{"n_layer": 14, "n_kv_head": 3, "norm_place": "pre", "norm_eps": 1e-06, "parallel_block": false, "init_std_qkv": 0.0456, "init_std_o": 0.0, "init_std_up": 0.0456, "beta2": 0.95, "weight_decay": 0.043, "schedule": "wsd", "seq_len": 1024, "steps": 4838}
Each number is 128 + 32 x the weight over its row's rms, rounded and kept within 0 to 255. Layers, rows and columns count from 0. Numbers have three digits each. The size before them is the row's rms in percent of the matrix's.

# layer 10 attention key, 96x96, rms 0.162, rows 64-95, columns 0-47
086:137133148090101157115121141096072090128128148122058112126064155167146129143173099117105156144118134136111079162106177089134153084154110135136154
076:154148152136145155129084168184136151181123160163171150092094095141073108158138138126089167136177136076148157149096121146145107148189137102116163
091:153145148109091113147183106098130103162101093106125075106063080148152131173158166146089125148099130155161084105156141084164142104126138118107167
084:134135164164135102118126105108146186095094104116107099141050142158147156170113140127179172127103150152142132109085179159156171122165140046140128
089:157088140103174123142150098105138124144133147069110161115107145153129124146149123113128132135079096173103111157053163084181175107159124126112125
083:089151112132185089100133143100167196144115052130072113129129184135168155108145107177114116113096164101122167163165188130127131104181110119143136
089:103116114165142126107121162097181123029175104150083152115110128122164179116066147166045144168174131118097102151102162121094151100101106112120150
100:107223084157114120138136139135137112144099202133143115171113097181072130090112148142140123096148178136113132099204079158063094088090142160137137
106:116167076150140137125075174195081157171142145111155089136122094111117140193144090146136163091122068075131171064156071086073116181065128114125140
104:120072123101092057061141080090138159120186130115138134137100124115102099129154083159129081126073099185120169103111141122201149127122063098134085
095:126091109194087093076185092097184023147122094087097127134151178123118120149110135130141124134150102140136099143083190170125117169112079126131101
106:087216146102126119177122098161120106178085134136130155192111123128133107140161155163163187047150118097149155104148105171110134111109093160125136
099:108093143096088179107142124153139094084143158136125167099090112132123132131118162149091128155124128162121171159063129058154095117179114178158113
093:092135066131096125137079086188116124137097106120090122100173115142112179103069092101121137160152124105126050125124101139106136201134138139090134
100:099147107128149119129123145165180145195143117168070125122182102134155101180129152081189135098090129125105145132225085126129120124138121160171115
102:133136100163147159184127143140059069197085138122151158179136184200132098112139143125145135114160130148134132124126112109132110211121156157099140
089:137108142125102096176138136142135142112145107154098119187141165157160136137031195092140139117119125148099100168097161176187096149171086142138099
150:137107119164116116096157157084180118114144142079137124089114145134131111109152116106092104145113115112087122100097150076131174126096157122074115
100:145122173128061085149171079129122116049105129167127131111116128200106091141148187105141127123185142115086126121122131112106122123168176140121074
104:110116124140104106134157159138111126139169192116181111117118080177110142096115197192164096108077171170119164204155114141133117093141127166079148
096:112161127122054152130116103162125137083128116187126093200076128084113101170133139151087095126152161150119109104089151116168143121133127128092192
104:157107105147110135141149130106070057178110102104176094065121124098114110184124104087145155105101128167123120073093099118149166188181166058123128
094:096077137145077191131172132115178052134102143100138116112094117101163091078019122162122145160133139088162133157108103116134158166086119136125134
100:161096160175133134109124157113141113146120117132134130101151135177146127024131100125038069145111150159063103062114093125157121123140138099135136
091:147138161062116158119190189087111150134116148108135114103101099097104126135156114123035161179137127098142073167119110114147101135104167106102139
093:148153126096096074080147110172153079147088110041088135104184114142079131078088117158131189167130130098209176085102084088166151149175113129138150
092:091131141145182127153173123144102127119137113146142183170071116136071154068089117083121143143135095066110135157114166104154174100120117147128149
094:194193113137142145196148133189107081155090200137130138158120111126140115137130089134157156122138134162099139108135090087160157125125171151114093
097:086100210115111141105075161097096077073127143158150199138131131174186129143080115087155094144098111082132122153100100144165184135096141162140173
111:130064161089048094151158155097112094143135146152109142109178140122097135223127101163128169101157085121173148113146124090134121140173121054150118
108:142109106088085110102136161081151144136122103174158138130085115100139148111160093102141175140099207135140104079077085182085133095110146117137144
107:106132155154132167108136123083126085107121151146094115132137131146109165100159150134129170147113121073150079130108092181136079115141167117120098
# layer 10 attention query, 96x96, rms 0.159, rows 65-95, columns 0-47
068:139099102147081092083093070134128156116139145173107091112143121142110116142092037132103022171090129178101116136122176144071110213136118087125124
079:142133118137131100180152128151162136136079172114132075127098146116151110114136075147108177141164095134089110160054149094130114163029101107072061
081:163077117142141112113100064122131144075129139178127142137146164088175071088139110142112099152155161181113197162139122112147155217094131175100095
083:099143176118132138125154085125130115153110169089095083069110100118134111107134107155140092135189148092042112110130102094087117164126180125114058
073:103105154089167141110148077049133101093148100149094104145104170157099149103189120084094136105144185164088079158168100103106135099140143119146075
080:157074061120164155158168138033204114090136118108159129127127177142128121136126088064074162150157122154125154154101107134103118121101145170096089
086:195066141113210106151128153091153130093122128098140118090131190139125134156146121138147192173103144098161172111099118087141140149145081068168123
093:157141088120129156125103167103062166135182087146195180097140112102133141160164106123136198165121135140164164144168146116180112099149070103159143
101:098144153132163164081147148104158052097119091138150135150125096113148143160165197099138101136178110046110081121166134179079114099155140191179162
085:174168098193129104147108094122169129146091102091161140129127140113102129090097211144128121087135083121080156059163149054104110095117103149112140
100:151118102085183139158131119125135172144158042125096141132110149128115126168117114098154172153125121115167130121116082108137154106141125063159147
101:085170171181100100111166122168127106206090150136094145154096073143097149110129160171094133113132073133138149084131104114099149087111148122088151
085:141157158119122117122124167133192195136158057206126104132116096189092137121116062153064107103083185115123113194117090122108172138145130126109100
097:071128112115147165119185117147165150101077145088149115079150199135171143137173091138108126115126128151110191140153124138175125141132153161084137
099:144095100096131115134116116130119113189175089122120133116161110165134170099147104169149092153095111159174149074131142114133154050147102060130122
100:186088133099169122163115118118091157103157167067138140101150119151145134119139110129084161178123142138177115153153099104157083121108095121201142
077:104130143143113094156134106163088156129196157104086134116171154131105190078109148138088099113211156153120125173171131099135107150168088125107114
107:176100145116069128101127124115126153088091114101079083149097154146104144120105132130202129159150135156078137191180155158154101162221154095138158
094:141072094169175133128116169202219125135115097124164125105087104120117140194098150112058100119189124122127170128111145128079082093139143090089192
103:151152064186128086168111132101157171150139173121127096127146140121102113125048113152110072127148117102100148131120129076144059136080103130071098
113:156108102165166145142143085079095138093089115090104139123120132165163108082139144133157117136067114099110154098069170116159155193158147148127068
098:133109145162108143118072131138121129123139108106183153156119087125148131053139149107100111089159092138051176170129138071154151098110153121128202
103:137146151118195144123096091113150121137081153173116110174104162154169077140133104084140174127165131135169108111126116190158163189135126144076134
089:135142167164153074113120135155096079176151112126137139146145135146090097167149106116131090083126173076098171138147116132099097055190114097143117
101:148073133129096150110131127172151125099159162144191135133171043173171104161132157080107089123089143103115111126131144132102164130175137077060106
096:125181096135155125077165072115135108132112098130093115053085140130138108122061138141171056176085136112134087205108177199152146092145140066112140
101:133149164159106136126197094098160128073161087115124131151063141156144084107108120146163170153171097094138156080135158134108095181140213102067158
095:141123088178112101141113127146120120144132176104094143127100170132166139124066028095140098122123155182100116138084080133157102140108152091162195
111:149157125077106140150156041157117131186199156120165103128123068145143148101138180134149132073151135151160144071154111106146130129108154137197118
095:173142205136176174151136096137172090134113132106135103065129173110126141142088174115119172139175197125097167085161065130126125137146103126152090
105:130141155125114077138145156153129101107160148116122106124113185128107150144141150159107084117114140135181146185169164149160116088183088141176147
# layer 10 attention value, 96x96, rms 0.207, rows 64-95, columns 0-47
092:132092143146123124133132151144158138198057102080102095121067123111161110108138165180129137089063114166089153182145115099117122140148124151139086
082:118105151115172077180095114075126139133193157146124132150099136139179113117145112138103094099101114157133120140149064181117181141171104129119150
078:132168210108105142106138087167140090148115130136099044114091144114141095118127119116131193118100043149131102131119132130200127179132105145114104
091:078150105152150172084118164144132068153108121154116086169123153169103128117133125065085117098079112140115081058129107101105116104108111085107092
098:135118157153160117111128141133144161144188056127119077128149086101152098143124154177065098120068109203191184082179144123094095176185111100123068
092:138107101173101158159103163160089117147099105107130100181095165148108119113116083173100101127180121118144135073103131165212163134151115073165104
098:086123125095122117117086096137123176096237166130087108082150116133128192089129095140186120159151147154123129061176153143125110079168087037088160
087:138190108053132106128141084175111130150188103114198145148146121184108109152133081112135178167108102126103045143117100169027094124111135087152118
091:129162117088090108187152133103102125108157125162136148131101196158206125158083136146114066157144228125093162105077153124098144151108136184072127
094:101106109164164114160149167120140094169089140173124153118183114141146083163114153099145171140139117085151165110137099180118135063033123126118142
091:160102143187153179133162168177089158207193113150068160154119100112082130171131116131126134136172085197130163167191152091124110131170099106166101
083:057111076139108095161089130141100143128114125092069159141136170087116104133100085123151142081167163055120148133145114091131100084163099198112142
089:085077175163040172153119142132160113145167157150097117083080068118180089144116144161030160127116126120151101182148165088122124154149159153141123
097:040106152188111107134114103098109132110131126089091124157164116165124154124098182177180135085072122150119146074129121093128155166187108046149124
089:097106140129144171092165159133177092107098192184145114137164183166114103119105148116181156102151118115131172089129048156130124129125119106134170
091:134166104116132104104143158153094100150114120199163088176095108073101190082157134077180142095116120143069136109148089145160149120169128128157142
114:156144115049128080082136122135141157167142122069165112113171125097128176107101079147169119084146115093141111158135152194112118140147129165152108
090:077138123162151112126138142150131144102113109086162121111169140149122113086129139154212175163106127146130120142103162163086130160137135077135206
080:121073149132108148110168124135068129160138092148151138092141094099196142134167075164104056086124124127100134122139181074150135061147143129157109
080:140132206143146188119103104184094134184119103138178171080092111114131120069105097128115105134177173084102095151094108118163123098113167130022145
080:075126162161070197172131085163143137104121145150149106120067172190068121137131140119181060097147134137120110052108148164108148146099195106105067
103:064133085178133192153088152179158098127155082204126133139115137149120082113102133164163099147091161158157149058157083110127150118111105134093100
108:179102122114141147120125105138142184102128105121099099173159087148126084159159109119113096104126118162089054190121144175119132180150165200090196
092:120126121153095120133156083096106142082145129132113173093116158144188090111125113115152162177143142121094090090075136154124127136158156112116102
089:109173074153201145179145142121226109170121098105110145073137114143073137170090095098146160118150093159158127144150097069144136152075153138141159
091:143111131135146121078182165146128056145087130135106092150129141099183093050183101128155171147113123107180114154125139168120079140135155167120126
094:113109116129171116078104153155118129186135123112141109141087021069092157107130104108095078089110091112105096160138098128133157148152137114149145
083:077100089162107160163116133170112134101147121123122148046057143135179108154122188130128077095148141204115158112113147133149130142145090098121095
119:192089150108096191143120186170110140114088142133161097148097130116154073183131156147130157133114133120156122108167149119115069199169115151165078
110:212156126140161146094159191120117142070116103082121128103131118147120152113141105150095125106113152167112123174141126105166104188167107162158130
116:157121106203118201187148110117139070174191148153101156084121100120173128147179127170143110159075129123173183138094134084124125145071162079064121
083:116166136100118095098111116121167182079110119136176092112099140150148123126128177074115136157082102178049104134154109137066123133137160152099201
# layer 10 attention output (transposed), 96x96, rms 0.206, rows 64-95, columns 0-47
092:122079120033079137149169115133159169078100136152165105118145136116193087111155092137147147122082090084095131125158149141140123146112174125112140
087:101136109173105155110087118156118131181170109151146220137121157148161170112121081072123185127172180102118123193086167100104086136098114129091136
088:118084119118083094063129110144150070123124155129146128090160150133113077101108092124187110077084102166130071148160069123058113124114118121147090
102:140105129084185151168095089133113104100096144134093154161101098098135067153164130161129090120175132124138095149127112153120183170183159126156119
105:132163122138125122123124135138160132085139122141113181113218118192080146119156108134135118137119139128111108131148123138074150101117143085089139
103:123142137128153151102123128133111114154127141097164144117102136126179122114196149059151171127155158075140043088182126141088154082117109164154153
107:127145193156132073129071129130085126175186149174092157147181171071113145124097156098071124118187120127120170153088183073069124109162096097126135
096:182147113156091164181073164111080112134130168131089147097141147120130171128124073167089140116163072174141152089090084100153189120106106108090114
093:099109187153180153161133124116098155156185167095106127098084102084150155183115104115133120164174166165159075195100154170178148145112137159132117
095:065158168166182113117126194125149129141101187137114139156125140103118146150159079162133127106104064136114242126151123153148074142086117144115116
088:088147137082187102126100116142148163167120153094151176098103136222126159091137144050139093131106103102125136107123124139132139134139119114141198
092:145079156100174100164156120128165119093149108166138092179093179115121149111138175083099150114158150109158151161127166139181190140146148141099132
098:156109147114129088104160137106150148055112118112171117083160158149140138108153081135141128144090131136143114186076126156082087132201191123134076
101:059102189069128106045123155165139107122127150177133146088147119092102150107125164126122122163129120117153083159143109154100102101169157095078207
093:104114159117171084089027135156116052105096127156183163174068080114065143144160107110132187155145125117081125158151152125089156135105112146180139
095:107100098102185116111088113131126146159118134105155061169126116132119166120150169101132140128146112168130095080145118128075145131087164183159178
115:151135084172133121175138127117132166220137111159110105150095106130139113126144057150135212118165138129089138089113043077159145106122132110106203
087:124136120169129075119075195116129090154155120145136136097103097117081131163101114188070111143176115151106087124148088148189091106099102163115194
086:154079135149096110169130175143140252136070135127153165138151147134105133074120134155130088120164114159115129109060178126108116161180142138116152
084:164145121196154106100173091070154141139167120145139102101146139120100134130143128105142122153128083118151161093090184148111154071159128109157086
080:116171133142139114126119125166135094134119107145177149100061128049137113134120160101137111132137119090072136095149104147111128113160180154154154
104:105137173094128164080117120119134028121102102090163130189101148146142143144137169100135091082163094136108073114115130146078172122106160143125157
105:135136063115134112158156146112152145153128171163137137106103154174125136110121121126113108153099145104135141114101063078160145148066115084194109
098:089113147115109073110129057119079099145121164151076083118088148149138121101106138158169079174207082196135094162122120173137137179100107107155083
098:141097120115147118098182173153184104092156142108144114163126137137161116131120104131038103156065129129158157119138122113144107101173121072143125
096:122110145114197155168156177103056114142085131130144092120132152160084084126156076104142191093106131108151105097140112091147094070108130138164078
094:158068123126182134134164062156143158141117128060119112094141137140139166096136146136140132152152073098098141106107120108044089075138152174129137
095:133118141097159142089084089120105099087122141100114095102146126125172141113097104112138078137107079091148071107101155146080105136119129085148184
111:163155099119147135164136152055148138132141153099164137129167133133141118108143071091126129134049093134142103168152132147115164153120168124117124
113:133139105082148148162126176131168184119159096067121093133114103171117083107114131103114159114120147075174074124146091185137126091070149137099209
116:089145143117122192081160154121139141101123125121102131117206163151130160136124126092131086189106101139091107126100160192133087117134121127154139
095:146148104074122149134122093191129125114165073155099053157087129055079083161124131124131120090097102186140160113132080167096190121078137096104116
# layer 10 MLP gate, 320x96, rms 0.208, rows 0-1, columns 0-47
097:128122101160151128110167054165136114101093111132108089140136166081119116110123135139130160081168163165119104107119124134152108151102095138139082
097:129065083108085160173102147095108150167108151107102126105126203089111151123138103128118137070063152101160157169167177180181129130136150142127160
# layer 10 MLP up, 320x96, rms 0.199, rows 0-1, columns 0-47
097:103181123116179181168168105177095168124145138139136121131145160115064124111124123103162173115180121190165116121116102186114130104117070094109127
097:172153108126127146149182188149176110103140113111161191153138134130071103161069087105105136110148190106162123096070150112109135144191133140161130
# layer 10 MLP down (transposed), 320x96, rms 0.197, rows 0, columns 0-47
102:165110144167169163160184123126139114166082111120116104090168150151135146127100112134121156114153167104119062084110125094113101128119137156087065